config.yaml
n_layer: 11
activation: "gelu"
norm_place: "pre"
norm_eps: 1e-06
positions: "rope"
rope_base: 7800.0
bias: "all"
init_std_qkv: 0.0331
optimizer: "muon_hyperball"
lr: 0.00804
warmup_steps: 200
seq_len: 1024
doc_mask: false
train_tokens: 216700000
Each number is 500 + 25 x the weight over its row's rms, rounded and kept within 0 to 999. Layers, rows and columns count from 0. Numbers have three digits each. The size before them is the row's rms in percent of the matrix's.

# up: layer 7 MLP up, 768x256, rms 0.0474, rows 265-317, columns 128-255
# down: layer 7 MLP down (transposed), 768x256, rms 0.0474, rows 265-316, columns 128-255
up265 106:500508524480504529510525513490521505490518462487484508481529512480461522555505502475477482486501482509503493473458525532480532501486500534470472498511483505467510497504525504501498502495470528466546435491508511511537485549528494515506499488463524503557498543454550510489495525538526486532492473497502504489468470537512495468453564525525484548482545539510451476534504520519479440491499
down265 105:470503535510551525451499479506506470486479501500482527507513465497499509525536532475490471463527509483472502530503480516532540530486487470541516475496455511555503456513515505513500476512491432474509508479504504492454523534487493472538472504514508499535489529439520489472492522523502506514517482462489461458473482485521470478517471547510528533470528482481504515502494510551509481513463
up266 106:459495501526511480509495529499474468490500494497494468501502535519507463496491429508497508459498521483537533528466461514551508476508453485491494486494519487524500523502506530538498522473487498519531540443484503521508499519492548478547483482477516513544463462482509465527484513484512506495507474487496494551499506512455490474494480520517460481467516534478502564480511487487493445486548
down266 107:479519499492447506477489520551464499484489529508506498570558519479494507534488537521507488486519522486518533552496464525525486515445502527475483515522475506479482531510515494482509494500483508492506446472527478484537511504513502557518495494482493546495518492462480484505476468495532528507549528476511520550493512524514510487468459520510462492509487508508530530489464447495517486475470
up267 096:488496493503575518484466481462458535484522497493470461511522464498467476430514459483501467489493481497477501504524499462534480478503527477507459467522506508515506530536460544505508548490525508473519534528511473462526514459506479432471520473510494509489489476533516474523495468528513530511447501516476506514477515478551483495480490511511485532492525484509529537512510514483511486513538
down267 100:502449494515524493466508480476476464482507518519512538533490509478505469486569520485522434488501520489495490449521471504499477530529514491480530478476493466529465526485509512501488493495500528487494514476530518473510493481543433487514489468517475479513496481490497551484467509527511497439541477472469485534487504505507506552490481498552482509499517497540474533517516496518502493487531
up268 100:482496518529481474515540537488482493453527513497520486529480488480455516483493511499490497493527546513509528494514515504500463487508485490530514515504515476529507456549505494442472509502542504509507538482533528492506482497478532498529461478485502466450525504473487551485494473506525482492497526536475485501506492542544502505489532528508494482483486495534455461473442497466450530535442
down268 100:526502466477492520489474509494467489484468489515466543493533476474502484491480528514514520523479430468510489515523494516513517505528481504498544518508514507497503453500532510471499521511480515512506463526514462481538432514488491565493498460459516488450481505529494549495499503512515455489456525478479517528486464457466495458474531480479480503500517539455504500507546461514528507505480
up269 098:530484508459500532506492489472518499489533546485488541494465493485497467519541497492468506485485467536497478535484458495541494477446461514461473501485496498532507504503509502483518492506529498479494469496492555542544518491458465525499499468491528509490498507506473503475490514487487567491458471517493495490503483526533515488484524505514499491510483537504525491471470554526521441505531
down269 100:476480447473545523512549489470478470518471497501434499536484522504501453454487488464520502469455508486519515521486531490496494484479512472519500471500535509516506516495466481467488543510519499510562493524511531490536525459521505458481483519518479505495484520479518507496487485487475494523531467512506506511540532498492531528525514456450512476480518483517471501543476482487497520529495
up270 109:514487457514556513482515526522490465451528450491509497512470480473506509483491513445507515474523508498478494494495466511469498496478537518479517482489485490516482507523511489523528504472528519516490525519484459513501478497518483548465498489512507526466486508489526481513491517523445479514510496455448511502533530549461519493518514470471497476482497512493501508508476525456485507539532
down270 115:509545518511459492520479491493528474512503502499518484483474513507502486518468539516506554494503522460516461453483515520511483506468507506497538490491506501465504465466474535505512481538513477499499496491531475540480480487477438492491508472536468487535522473532528507501504483458515504471506506490491494514464412451501512479478493521488465470509517480526461517483553485560539461512500
up271 105:510471533491465512464510509509503476476520516531522496500537528500488461485491497487509475469460502483514489477484520458534474484509468499499537518531543526480500520490493524506550486537521519503481534484499473484475524506537484452482541532455521475483553460491477499513535500516551453527554499480461438495487508506485481473524522545488464536464524467476516467504500524524467519516494
down271 105:467483466540473478488520485479499485493531506504545510553481502481514436500476477513514500457478504466551463499511490496529498522493498519555529551515495504469463528486501507442518489521522507481497498479463503472496500479490503507492485500557546530521558495511460540502489464453528527550517513499491496477481448470488485488502536512499468526505540473505481496488479505486488469486550
up272 098:483525494474530514468497508524503516466497497461458529513549489552471457505493491521478470476499565492464475468471517499515475485504478562471486489538486468516539467473494506467522475507469549502545546455464488522497463494490486522472512529510487476529518486471510493508481542505432497478514513478517508452520482521507481505476504485545532497524447528507474498483500530491479452498520
down272 106:511521520486501498553500437524496526473458532476435518458500514560493578527542488527482552503478463496493546499528496482520527502488503486477467514466487510459493421475519541468492479547557516469533510513476519525472502503489483516461474506515475533532508524557465515468467489499532481505504503506498528509482512497447543524521531515495496526509504487471483529498527493487497460508475
up273 098:455518502528492485488508498465549512476513495508535491524472503560502529494502488501547465524513488510457493527502530519527495491524500494433487515519497479497474471545530504463502499496495493485467483516463519483499526525502504472510520494437523474459484481488509546594540473467524487497498501475488506532505508534464462547496511483507468513480479506483498527554511533469518502494542
down273 089:420479497557524497511506496495474497494547490524485535489450463518494482505532517483473504515536498532473508510481481489476507491506470465516514505481494517499520476489502512491522529506504478525489468505505505492513488479469537496544535514492510478513481481527491444520519519505468474453480537523489520501548475485503544512501545484480465510525479497481564488512483492517472472499461
up274 108:495470510490515469501466496485471466486500504504504493474500537437482514532518455528509510520503555499503477563529440494511515481523526455487546475520482481479513508496502489514548495545509552498534506493492534521477483488526548536499517536475492523518477506474456520494496476522458500492507495502500480511470511505526483500519508529518465480503493445536534508501514484484486499489493
down274 109:482473501457553541507469472524502486528469491450514511482521534498470482515529495505519491508487480527531537471539495454523500538454467481485523545520478473502499499465489477512489540507547501486485534539487495493531504526459537448523510500510476487490469450512493493473504520478473481459491504566477493510508491486497485530512482505484459464505465521551519474500519487509482485528491
up275 101:513491508492500485517506475523483464477519489472447482525480490493495481484501471554522545522486485498499497455535537478450461483517517529474464529475498473475511499515478554499451545481497486503493489492533495527485471512537492565475545496552520481518483497521506492481521529546504540512475476510452461459489490489502492477476494512493477540491469522472505498519511500479505463477496
down275 101:518497491489499506537520526513518529522480445546467580521511471500514550561485506477461511547485499484488530528456487502466532497487499460559506498480537510501472501540491485493539491519504483500472506530497541504470489469442498481500465505484526487517501491492497500499527512496484514497501509490496526534504477527516498530497505488514468464498542521544510502463437525509501488506500
up276 103:473463514465530486527529481500493450494531500519546524449498502457485463497503518508500548509503498500490525449465503477515528485520499511553473521545491541495499492534494484531490489532513509452507534476522518484476461487444541492498492551471535525434531544490479506500492463487503506439495491481485505509506494465463465478482474519472482467520503508488492531465470501493490489512483
down276 105:471509511490501483481504479493519562509509474482526512524454509502479505497508483499507486456519515518526520480503486498525525512488494451480499492468531460510542496511472478517498506493504487474503465479500541487535507501490544453453489499487512510496567465479487518451559525517500530515465497456493484522488554479536514520487498516461490464471553507516471467492481511518469517516512
up277 097:565475530511494539525520463489516484472526510520535505533492501487527478517523475475487512494501494501505538495490503485552497555515507522506495517545465474496483474490518471528475499542526508472534471458518486475483511492506458518462520508520550493500506535486511505496522521514457512541471454522513487487481499473511468524526509508476494491479479497539488475496500484504459487490474
down277 093:476466504482475460479516536502502498491520512503506495526481464537486480473486450533465510503498531537492504521493518542469512465566493446435483502502507495532546532524516496493450491522519572469529490482507515507519519494498498505491492482489494504485534505468490515541512549497523510510468515499519467519493504522525529488490482508531530512476515464516490464521543457464538523445543
up278 096:528494474473542483521505432573481500478491476514484519512519502519477477492538505485452516496496468537508505516484528484488534473540550528487492529511429472525506502513487521486488461484497514491487491510459533535531443468500520490533523511496503524472531482476457518509491516485531482482489448538526496534499489474530561450471522525499518568522496499516479486521539510486489504517500
down278 105:539501513504488512494499539497555468488505510468490487539473511524543520528488520515464495467512535547533542502508502474520529493478488489504499538464519478490521504511515474452492523487544546539489480493474483492517522500456519562484489478527495500480506494516462498465518502472528485483538519507508519531495483534514427562538477505452469467524523485468499502529479496488487471510482
up279 095:545514467496520465488493493479508509487516446481555484537531518529526514543500496490494490562518520524469464511498508497525516482567541498524509448499483488509498479514495562489479513495490513519514473457476479515519463505484497573470500470502534454465428499524496473443495485495480450498493507484496485447458505481529486543457512509515527482547479471503427519488488477504480471524501
down279 097:542510504487509462479477514513519454481492500526487533504509509525516518509487509534468496499447538510474509505523484487479504440490474486493518493477471513479472492491500538475436515480546512467477462478509550490476458523504473492509519497509515508482491480503489548535497478506511511547465465472481520514501533514539489496502487467507531502514478458481508496505506496498484422515482
up280 094:498489540479503486506452492517504548546532474484482474512503519523504483495520488543522480468485512471476485485504490449497494512465524531512512551490528492460497494520477477466465498540507510517494498545476517517500502451536543471528510486520497486472489483531477507494483547465530475511495511531498511482488475517487490489484533528470532515499491490493488521541480487490491514490490
down280 100:493467501481487492503504509503472530522528490504493527489495481485515489482522526536526507475522454465509509510516481475489503513441510523514507501478493493446511536521464503493511523491449460495530454490525537508495466499531515467484515468486511520515529528552548493533471530471546472547501526519502508490510514490539484479473520489477493503513493474497458527498432528509471464497475
up281 100:474511501506491547475502491518536528509518519492503467522519488472500486511527487479479472502506496493481498506467543523497465522502488506508512515500543476524479507539452516489508510469463557472482467527471524510501464466486460531471432520477481510495466490472503478480508483542521545516507529531487462511543480533492451473449498536500546493515475521505537504437502477555451512500447
down281 091:491518485503530503517485529510524490504481552519551497534460500490486499504468494535533503494477482526489537527479502529485488527482536527479502474475522514506527480532517506479492516499478536483478452477511491491513531497511546493505523484504518504493500526462514499510501467494505542503541464484502519510491512508500510500522534497507456511472513503506440529487451460530462509520509
up282 095:473521478516471497523512476522512513520501550534517500512511524521533454491531475487468503505467523522473475510517486541511526463497502523507450474468490494444541474490504487541443484470511499503514557465493508443493508460502529525477491515509484487479509493488510484508511491498466494500508498524494509452516528470450451480483492524500488539453546524544516524517497479515466536470484
down282 093:491484516470491516527463513524501540494470532488512486503467508510478514494501536559517512463488517479482450524462494523522494487473486540499526514494508513485508528496465533466506531538514505477484468488489447527523527482474493527481500530457514461509499528465543463493473491522520534495491493537493521505528515465541488527509471430477511499507479560494523497505515486528537449516521
up283 108:525477535493504446480537485537513519479548488535505487498496523504469477494494506496509521471478509497531529498509484482506458471502501494500457496512481520527470481547499475542476489499523522492509498519505477490508502492485468506492529489529482491474502503485486481515494500545524472476495460510478454475505493515569529484486488433472501512476534546469468519514503519504529472490478
down283 105:544524551486526503482474518493518481520556447514521487513498471527473475451530490483529527556506502477491519447476493548505466463509471488519463481522511528502519526483492491477512466536510474484471509514511469486544485511498505485502495530514502444508463502521448464495543498496515537498495521490495520538463457481442497477502545487528468498517503548477503530532541526476539501492476
up284 107:473488509471477483522492484566512504509475474476480478482497519519470475482517486476488522477547464497503503507491459498460480507493520520473506497512491512495510456492546495497546532506507516521473533501522504519510471494524519462482551475475545487535466513497487485452503555514499521548538486532433519533481514491509478529533540501475496484490527509492479481509519509453518486499501
down284 115:490460498474482528454510499546433530541518496518456502540489486491472508482499509538515501478530508519530499490484515488494460484493504454483476520491485498523458510498477483500532483491505528515486480474510486466542497503485493469518486477442465513445533464478505473507557483474503521530526532498466527477473509537510515490510514523513493550476485533498541476471507488496492529517542
up285 104:513486468485510461487467502459497472475487474511494444485510518535471509523469512508487450480501526539474464519498498538524504509569503484479512496474539522515493484492496513490462500531473496487505494516463544509504460460469504463554492519505507517519465510469485475556483498502557551485475515530482524524486494515523465469497526510514514492513531509508442461513499482484520479478519
down285 101:484509505522517544514495458518463487516493518493528459503465530491472477472507463531477457525503489483482492530516486563525496503522492515531457531524442511511526487493472455478510521507446461505464464522470498498522504496526451498517489487521464512485532478497506482518526501476533499521532526492510483537511493493512551468473533520466517565525521497480524510538498569534532534478515
up286 101:447504484487488483555515490495531519448535474502448509467512534554498542483507491493473509466533498558544495483517528498473512483485532505535504500480478533476507476503488463503502519506504496507527489537503522506463477484486473445530491485509480476481456517472524485526506521524507508465507497550516489478466521511506515520524461500502470548497484485513469480520497496473474512528502
down286 108:459519514462515495528518532558522483532510502522440466468492527527482523515508541554516500546527468495492459491529481495494478498486469493490528480554493537500523466486501508486492546513490507444488474507458469509465550495449481479514511481460494486483489459500514522510520545473486514551465500511461537520475469456503536498495466509453499484489460494502477483501504466510529439513479
up287 094:470493459514484455506433516443503474504481488489474528501497514477491463515513490497516527467516485548475541492547482471493491478522530495536527489492496457469468520496506495525499505501489500487505552505491534460483486499505510528517501487490506497527476476460482555497496479529465574476450506556516485494553534517471525499525472538515504477532497495483491516515496526483508512545502
down287 092:525505543499512483466567466518507516457551515469454506485512471479532548502549503511540514545472495425507457481483494428487510531469483482531508527495526527521525505503528503464488496488487489489529549477488499498504449522485505510496530492550458516520533487554479489532510527464514446521486531459521470511480481507511477494479485526524458497526488479511485488471491498491484517491481
up288 100:533464490494482460492530491529521488561465457514529462515520476472511507509474475481514453478471498478502457489496499514545459473490516528550522490543493497513483483487527489505502513495575522499498456492514500466520517516526510505523481460483514499470503452476519479492505524475480494491490488504507471500523468473527504488541475532478540493465487510527508494509493482497513502500503
down288 095:515493461516519537477493473523514507506517499545527431494527514482508450458529517518492483471496481523506503481530496506480439542485477469479471522494507476487472508502492518499488498502489515506478467508510457529493496542531461493495450496482507499496509483497513523497506465485517489528456501506512490551511530489534519500523491474498476509528507502491469488457495508509510461520510
up289 097:455478505491515434505499512507454457479479463479519527506554516497537483521513537546521489513493481477519507506504518499495506455482497512499512498507516527508469515513502485477462527490506523515534520516465527480546502510538498500451500515504483545483460472483481495508481488481499530525485512494520514508504464507470512521505496484490464538489501495483576491485521526504534498525524
down289 094:478491510490525521471511536464532509551488518485505512467512510520495525496480498589451505469479495473511464485537497520478486472527484499488466537491478497512509512462500499512457450478499492540446459535471485531470481522437492483523467477481513496510485476496506531524476508502560503579515522502477485463493487516494472458529534486500519506545535481507518532515499502512500487499540
up290 095:542475539512489505465502509479477483516496520464535507534529523464498470485550500474526470497479473504492538488495458542495490481491512493512497492512459507459544498516475467514482501524506560464534518474504521498509484491553544512538525488535512483486505505469489523515487524498463499502514476498491429510475464473530463481487473491495483498522513466531495484478458440493514548498510
down290 095:483491507540533465518537465500522521491472446477539528508505471503521476513495501481472532523492493508441448526518515479495462490492510564512494456499478509532497521533545516512491501510531493532459477481528536492480484487482491488522477532491499535477465473457512497503518485514526520478522532530465538507516511516492476504579462502526502479547482531486482526481501492499534495507502
up291 095:513529563490479530497476493490528483493497472518474476555450481532511495537510493520515515524468478493501530519496488455534530532511474473510539467483529464519456514482445497502461478463553487461522471497518494494481520502507549501499531528508503498517471479494529476488507471549514528528472470470515497498492448506525498488458507539502521534514525499519522542511486488524498463522480
down291 094:513549514479569489515515517479498452490542476449491518483498539497469538522518519469464513514501491510545501523503472543501478509517462524514480489539494518508502431477500499482502528472523484491518494536505540501495492524532560493485501555479523490524475503507528460486518492516457503503492484492505462451494507460473469530500523429492486515477527505460532527485520542491513518505501
up292 101:445503499497526517544501508505523460486488467460524483517506459446495492485454537457484518477493473496492481503555578521491494541493495487499466514498509483531468448506485513477512505518475546473460509485499522513512495459521509518516516496484509485514472521527515502505541483498480543565509432512463488483497484502562462499522553487468456504514498511495504513542528500430510501521545
down292 105:482540513436473512459501510515468529497481489508493506488488496513486544510487524472477460490513524490509530560538515522487500496512470459488513473511509483523511486503530511502500464467480459477492491486474525483470504472488476531532475482506485538493504478511542497511506455483501497453486518550491487484472477492504536491491515509496510495551486485523528509500460548535502454481538
up293 092:461479526485489509542494516472530486464559463454472500492470482451449479494533540501499515503489492474563469481522520489526470498518531513514482495516519530520519513520490516517511464491529491493469479517505510532510474523511512536513455474480480489456536486496490525496482523493521528536484496528520525514528527514470497487517533482479475485509498507469502494451566513472488516455473
down293 091:537526531490528501543495472526487504477502525501493504491460518513521511492502493438477505467505480527512472520532494500468510501483510459497484473508502481444489530511498498470510512552463536512505501503507501472475491468508471490506506486512481491467521486419566555498471493489518526504491483512493502500471513470488479509525467518493538537484474531538493490537530483531538513518507
up294 099:540501504475496483491501498498456494510506487505519510495518531448498513533549528534507480505453500512486485446514537502486483462555475543505526512520481504494501519469503515487480554464496492505511468515519484488491511489501505473531479494508542530498503498521513481482463552522528469447498463490474434450469442498503497496487492502511474515473541513513540494495470468480486443482507
down294 093:489507491519503492488486520515565495557481485504522506526527490502532511486459483501472522493478500499504570455487473459539502478498517494528523464478524471505484508543532532507488436515483470482450524503493472500503498468497487474498504533477468527494505535504486533503466473468507484454518508521453545527493525497497502498524508481482495511513523479474491509508493521526486535479516
up295 102:481507518519497515533485504508455467470478425484548520462475506500463557489499509530512513495500496486489510472497520491478522496518485541488511477505464483484492456510493506489450443501525492448468528485489476492542492476547503470475468504469504495478479518498523515512525522470502522539491511500511518477493487467529490466468557510488494535483486479516514487512491496462511492518475
down295 098:505487505555475442518490564464535495458516499501528518481490510451489508499520525466515495501507506473476509569449503461511504480533517511486500521531517516500507513469513487491469492540502471524517489493439489473500462504509522490493512484515463491488497507473493467498508533444523466515486544527524492519512480528488472453484542542547475505545478510521449477488483516431454538513506
up296 099:515531598503500465479476505548501459507536545497470469532545521490502491536487536458493474501508488516537483532521501477509476494516515483509491440492499494463515490479498498495527490485481482513512512509533501478517495459511495516516457495493498494521535512506525464520530530523516498525469518505473512530528514522506520501474490487506450491479495468501500524455558531502475529499543
down296 097:519498539508492510465504476469508480515520506519496504487504485511512498487545498518488467477482482515453534488510501519491487531502506510535530505494546529549498494535480548540501499452436468493521537531469542488448514510477503517540474534504499521509501527524468499507506477536497491533530514480475468499553471504468534482484508515518492517473488467541525459503490470503518521490453
up297 094:514483479541476502515496510461498513525524558499488402477491516509518514477493523505515527485526451507526488521497559491480539522446546477507448501524458446492477485534499522534508537526510469535488503482473506495457500497462508499500517527497518524500511458509507478507485530477516488527506488473509475445533486513518456470516528530473535515462529509472495490474466529497460470546531
down297 087:472505456518510483510511501524518509537497510469513493526458508493473497508513462460504455487457527515468507536498525489486508530552491489530518487537486536470532522530525522503512533502513485527482533470539542522511526503477496441466484508546454498532516493500482485522514532531475537547452527511499529479543543475504494450511514535477515490483488466527460532504499525526482489495485
up298 101:504516489493518514515519503538513502497492523493467520462500473470508507478557460472472495531509491491511480476533540484514534476528488513558483500477527489485503483454497487492494491484528537511502502470461540488483542504470539503485462484491477488484544482485514475495467501523469489510492499540512469482485496540442482482550506509517504507539476501512485569490513480462511489521519
down298 102:508496509466451515504523512470517520507529520499473484517474542480471458482489506481548495543537464416502501504517505523489544508510529511511504481486524494528500520489514475507523510528519440488525518488519510519523547515473531463475530521490476533458543546474487498488486489485518514500525480490499498507494499480462497456466480471494483504519497471499524515473520502522517497466503
up299 101:516480476471515480518524540492519471478521451579491541519487532499591500534472469529458508475455495513468500464516523498487492489510519549473536496539503492487499495495526525515511492465520525518506503529483518542495499471471502507484480475500498501498467550491506512510474508484499503541471463515498526499538445502490500495489514508467483540474459553518491562541456510520500510475500
down299 104:519503497489479497481477510515494468508489496501559500485528483544525475472451503522557460461528535513445479510500509484532513536507510476507535444484516467470503446471487472525474488523455490470474541505475513499488494506513476505473539543529504517513545494501512484507504530494490496512514465533539476532462530516498542527481518504518538506528538479475458508499515506497491484520473
up300 103:534496484454490512532489475537531513465538500473529525499522471508486492515492520493499534489508497509538490466494526480513536478448531519527521500532506463479492482537508453470493466530522486434511527481513513469488467463488520456505483551519521509524514493480493479475531484544497525514508539509502517453488528505493464507483477522524471511475438551491473527473529508497471464516493
down300 110:505506491490527546516460480518519497503463462454477542504489480474500510536509490530547489485563565519506457511492522515526544505522511498530477508526518471495527524517519457469475520528492475529516533508509505516528515506522510504498527495511475451511468474509492509514492512566482489516543504466503529498518525530507502460523458477518520497497441452497509443457496486470449486500470
up301 102:530516501523501489557475486470523532513457508491538477473473495462450576502490480539513502556529463498531490521453495498515512468510473520526486503509464532509520516517495532476503492500507535480484501480530491510502456483483488498484534508499522484477476491503488460484473528526538487504511467529491506486452522522499460487524485491524515488501487508511511506479481502488506498536470
down301 109:501462503450542513459489515511482550468521496524485489513545466482501498456503506521476553509531489504542502453470489491522501546448542520508500452512506492479484503510465527498473513494497539526536502485539477535515486518473493473487496504488484490447517533486477483517520439521511490483475519527502475468510483509505493462502521514547504509478491469494497472452495511527527462522517
up302 105:501537486525491486545485538472492490478492499483492432550551479484524489519518472497524497532493510502514482497560492498500493413520504502488509459536481469491522493491527466528514487484535488489478443462454513489527528514537546489528471506479514494487505549529519544483521520494519463510537551495485487489456492514522468507490528481479509507551521492539523473489529510511518487509492
down302 109:490546465516493464497513505514489514500502533497493505501463465499454488498515498452501488466508517479500544529505475521486486483537487513502495488500520507480474481502515496520550497488484506474477513506508518513490499468471529504548479512543511498485491499518488518495548502448510537492579433488494480520455472486542510504520500536531490489549503514509496479486520502542531528463523
up303 099:477459498535489474557494498527438530530444519476501484501532509481487487505496520512513510525510468461517513411524487491526499476476523531477493511507505523468488495493479484474507483493553453509489531514507508540484506475486535491458504514486508505548466501507475498508518440532509489495528518501508511483557490479518507496485463516513449529481502505480530513506477470535486479530484
down303 101:549516490506478508460506509516527499527512517511500442495505494514517504473538484514493498485488499504517502494423550492479484490521525484479515478474550500526510507532519528548512491459495466518553491535447535520504471493512500560491463491486495502518523524488477514501449507476527476514515513473527465484470507515472494530499494460497554489508465510467510479501519509522525474513470
up304 100:511512499503499510504515483463559485462459519518502503511535490492551486463503488477459518525516458503537505488497502468536508508494520527497533501498495451512507502490479497549465476564500500488531529499504514485480470476497526502492461467514518476477530505480492513521516517523509505491487514509460479441511490473484478479537500522462501532547456484510515487506517464500470529504499
down304 095:493499479520520448475524536521467549545528546483487458474473519500485561503547487467509505499547540476530464515504543531496466474482488526512494512447514485466519505534521530514488512496535507486501451492514504468504505544538456484436455515518517499489514493495526514495482416518470520515456515484481495538522511525539511489531498505536489525475494507537497501536508504541538486487493
up305 101:509535505501487515493484468532538480562508513487501508531533492495461513514537439478563498526505475480497425517495509508530511498502517505504510524517492500480487498494487506514554488491506476481501520509492520535489531512546526484482499484448459480483462453508532474471458503530482481516501464532499501512465489462486510488476536495476448471522505463528522519514510520472512481480513
down305 099:484495513510452510474499515563492502548497518516497463501423460472496486515451521541496474457494539496508442494479477492455511502516499475529525530540511510462464484481542485497489523517564530573476497493481494503509509515451523511456518480498446507502480511482530525515460495499506470486500488508491542531496534468478474512507485501521527512517500514517519510449511509525482529452504
up306 116:541481471500467492501535493471456518480474503494527510506497480497526497485494502513493478481498512565474498491517527484466516481499507492492477529478455503512535513476538521494499542519454505500490493520507493442517487494512532506513515485464533532518490565490514498471468473508477503470513501495461516516522484540477506507434482545488487435497486523528519467483463511483475511488493
down306 121:504485514506485516466492504507523533506485454489519470488465486505535515504482511470488474468538492492527463487525549451461521517522520514470520486489472490520501509484489541471503496487549508467499478491516513518510531498528530476473470495508504492475542508455483510505508482475506506481515452491496498517474506503521530525504524486491533495495493521502501521544517497501481485506517
up307 090:503520514465499504481494525538505472528511511481468510541506496489493512530467486511516535523526521458516513511509466460495506465491539493477478535502485489463507468543493458465473505510487522451517499500499505492480498488471515495445520483496487539513535554515464501494522495501494487492468464511452519502514498523527438512493498539527482517507448520526497498515514513527505509535508
down307 083:512487488538525472492516511504506499481520515471473507486496520526523452517484476465527494491507530536504509466546477508479467532490479498473509524495483492497515504515534497472522466515475440515514469486519523489486501460529467522503489505507496500566486513630511503461496480496517496548477514488496514534480507527489494521518488566515496519508487517459535502527491470458518491470484
up308 088:522467507500502463509500513521486478480481554513477485511493524514507491510541491527459463488455494485509497485483516488514511535475474520507464493524450511471457462491503525551482553485503531506491534521471540515486510496485518484459522518490488495497509482494493497519543474487465484488507436537498510502538479477490525532545508494515505470506504515508510483492519490445433518483524
down308 086:482525488501498519496531495461538493523506486493504529513482523532569450570469495452479515499523473493478525502523517511545527467522506488544485508483520477495499500454530475522469486533494479476560501469468503529536501503496502486431515527498499494514513470530537480459549493486486463481508496503470501457464503512536452493494555512513488512487509468498490500520496449504482503441500
up309 095:501440514478468489524512518492485451516512472520456495519522524525515489469487518512517486527467503481467511505516488503486533492549513526447508514482473495473509512540516462506503502477542485492493496498490503489476541473484512547475498504520541509472501478474502491484521477527502455481488497538456502496543522542475498474524507550536510470482481498468493536477500495500517486463489
down309 098:514512461499488526525530487526485477473496515516496535490466523531492480503491513499491526506536503526486531550524519476433551493500513533470500504509507542523494511522567487486498486523484488484556493501522475490551522533497492545485507492510475508507500493510478472464536513465497455460458465485470504502481464477462518495484476526533521492493512522524498462518503495532519432518478
up310 110:498518459482504482524488515482536518516509507483502510479496501450491516557503496434517489547480481486528481456496467474557502489486506492485465514521505520488466504500525565530488519531493516524455500498491477505531517530543483510489488501468515493460469491520447453480478484484466508474531518486504506498500471543535529490494531516490520440490525502490479492511453513525509497518516
down310 102:450528518516508534449486525527507501489516510552516465460455481497505504506485481499488476456478514511510492509489511485459491506498475489506516520539520519526530499481495486451500511531474490499520438507516463524474481498467476494493504475506495478483488503478497452485502513541498466484485502534508506507550485497539521465491524497558516543533493487475480456515441518472498567526498
up311 113:525490521505517490514522506520519491520531495488494471520516501498520507522467477545539477501474480535514477515508479441475510487507445461532497500512558521523485487491492532488489487474546491518489499495509491528500476496474539442515547509485484484500461478535464433550502492514527504504522460494500487464526558512489504510494502451466474467518534504555535536501521519481527489525466
down311 108:506451518484496522498496485504531493483501523505508515538472488542487491498512508486500491475476495466501515482515499462487507514526521541466531486506550493502485461503499483497453504440447475514520536521520525540457491508523519497501515486515500502538515519465510453520473500474544487490547499552488501544512567498519482507485552514530505477500524446518511505474547495476488517507517
up312 101:501521428515476488542505481484476514475522488479527516478496497521514512513506525532469529484516489481442500524513459509495520484480479491512496527539510483475468531514524527475515506526529541519516493539467533490513533502494527498529496509493494496535528521500458500536485512485508503462498525584469438456482474463504473498500523499510523466496515476494464482514500510524488438538452
down312 105:475479523487520485530516504508494534519457472507499520526508537467433485480499484486505528510527473502510496452512548486499517507528512488464528535489476526519514449437476510519522501491482494472522505507522487488452492513524457486489516491513518507511509470543490532469489499532467495518499544452513497543536509517467555481490520522528468525467485502446488506472478507503532447509499
up313 103:549456484466453525546519502540529464514473529472534544481491518479503498464484494510485480494459533516513495523536502546507506516504502523476477572508484528483508476501476501488547494523455548527503463492521523502496471444514480483529534494502490511492515490499467468531505524502481529493458521509523497471479488510483533471473496560475529532513508475486461486515483477514536507500501
down313 111:428515551501488573512458495525453538499491504512494492523530499511481511507508501527484530529519493506521515455511536497537521490513461490523481459490474497508512470481462496545555566476452451479488473476514435513473503464509487465474500519478486500540476498570484502476565506468540489524520563518495509531491525491502486496454500514524493486496484534474503499482526507517531539493527
up314 094:470551513516516467507520500493495458456523478466444496503523519494478489507501510480482467498495545520488495424507493513513454488527501502463545480511491490485517502484493501487493490489492484541463519491547513507523483513507495501462506516499545515452503504488522542574491506518461538506512485509516487505498491518504494508497476496504502511484528504481468499507517492494516498474539
down314 097:493497496500491477456492528501497496553510510527476523493487511502486498512501504480497478500498508503452539459549478445485502495495502509481527483489487493475497490555498503491490498527451512518524505525511525493505478492565527487522476512505498438480488539444575520497504537528506559505489500492501554491468521529527540486543474503496509483486499546481474465496474490514517534468491
up315 102:508518519467497495530466503491544517510478497519504497511476501496515479436471496502499499476474479486517439469498526508434520534509486515510473503553501500471553464497467516494517487482506487531501484501505492506487537480525507492501497492517525478470528483533453504498471481529480503509479502495497469491511519474525494516456507516477537508545513474517517512491510502486512521512534
down315 094:477488516557494506508538464521474468532508531528513518480494483502561500498463522493536519543478500516458469536494470485503479496455501502502491486494464510536517518475515458473465535489510517457504455503491484442511505469465471509515577557495467484532486495452484519488521496471526491489555527497514471493497470527482521492457501499522541534451485537474475522452517470514545591511488
up316 098:497480486477484494487481490462486482476469455538530483549537503506524505493515472504472525503461472462524502473529499535527494514545528526510491513537489502534514472477509506507493453493453486517514512542555502484494506452498514497482459537458498540521473487493480501433502504498501537473517450506507505509469491501498511455558506510535479507484473503560462537493468484460483490493467
down316 096:498476510461510479505507491543545556487528494496504500501521475462529544458527497495495484489521500465492485474462537480513534511486480500466485516491524425515506538534487512507503526502498485554467441486504521474480487510536477525525499479505468500525471460420547485497497495472498482503495517479467491479531452473490483521483475493490488526526539553502499428502468502528531500525493
up317 093:496460478497517478500507494505522501529500479503462483540505512542515569520505548527507500498473488506472508485482471517469498543517494537459456505506469502524519511468535503524478529460475495454520488495483518506475489468533538512490501517488512554472506494512459471480501509467532505467502471483502480489518505532467506529464459541483469512511475491518509468477468510522498435518428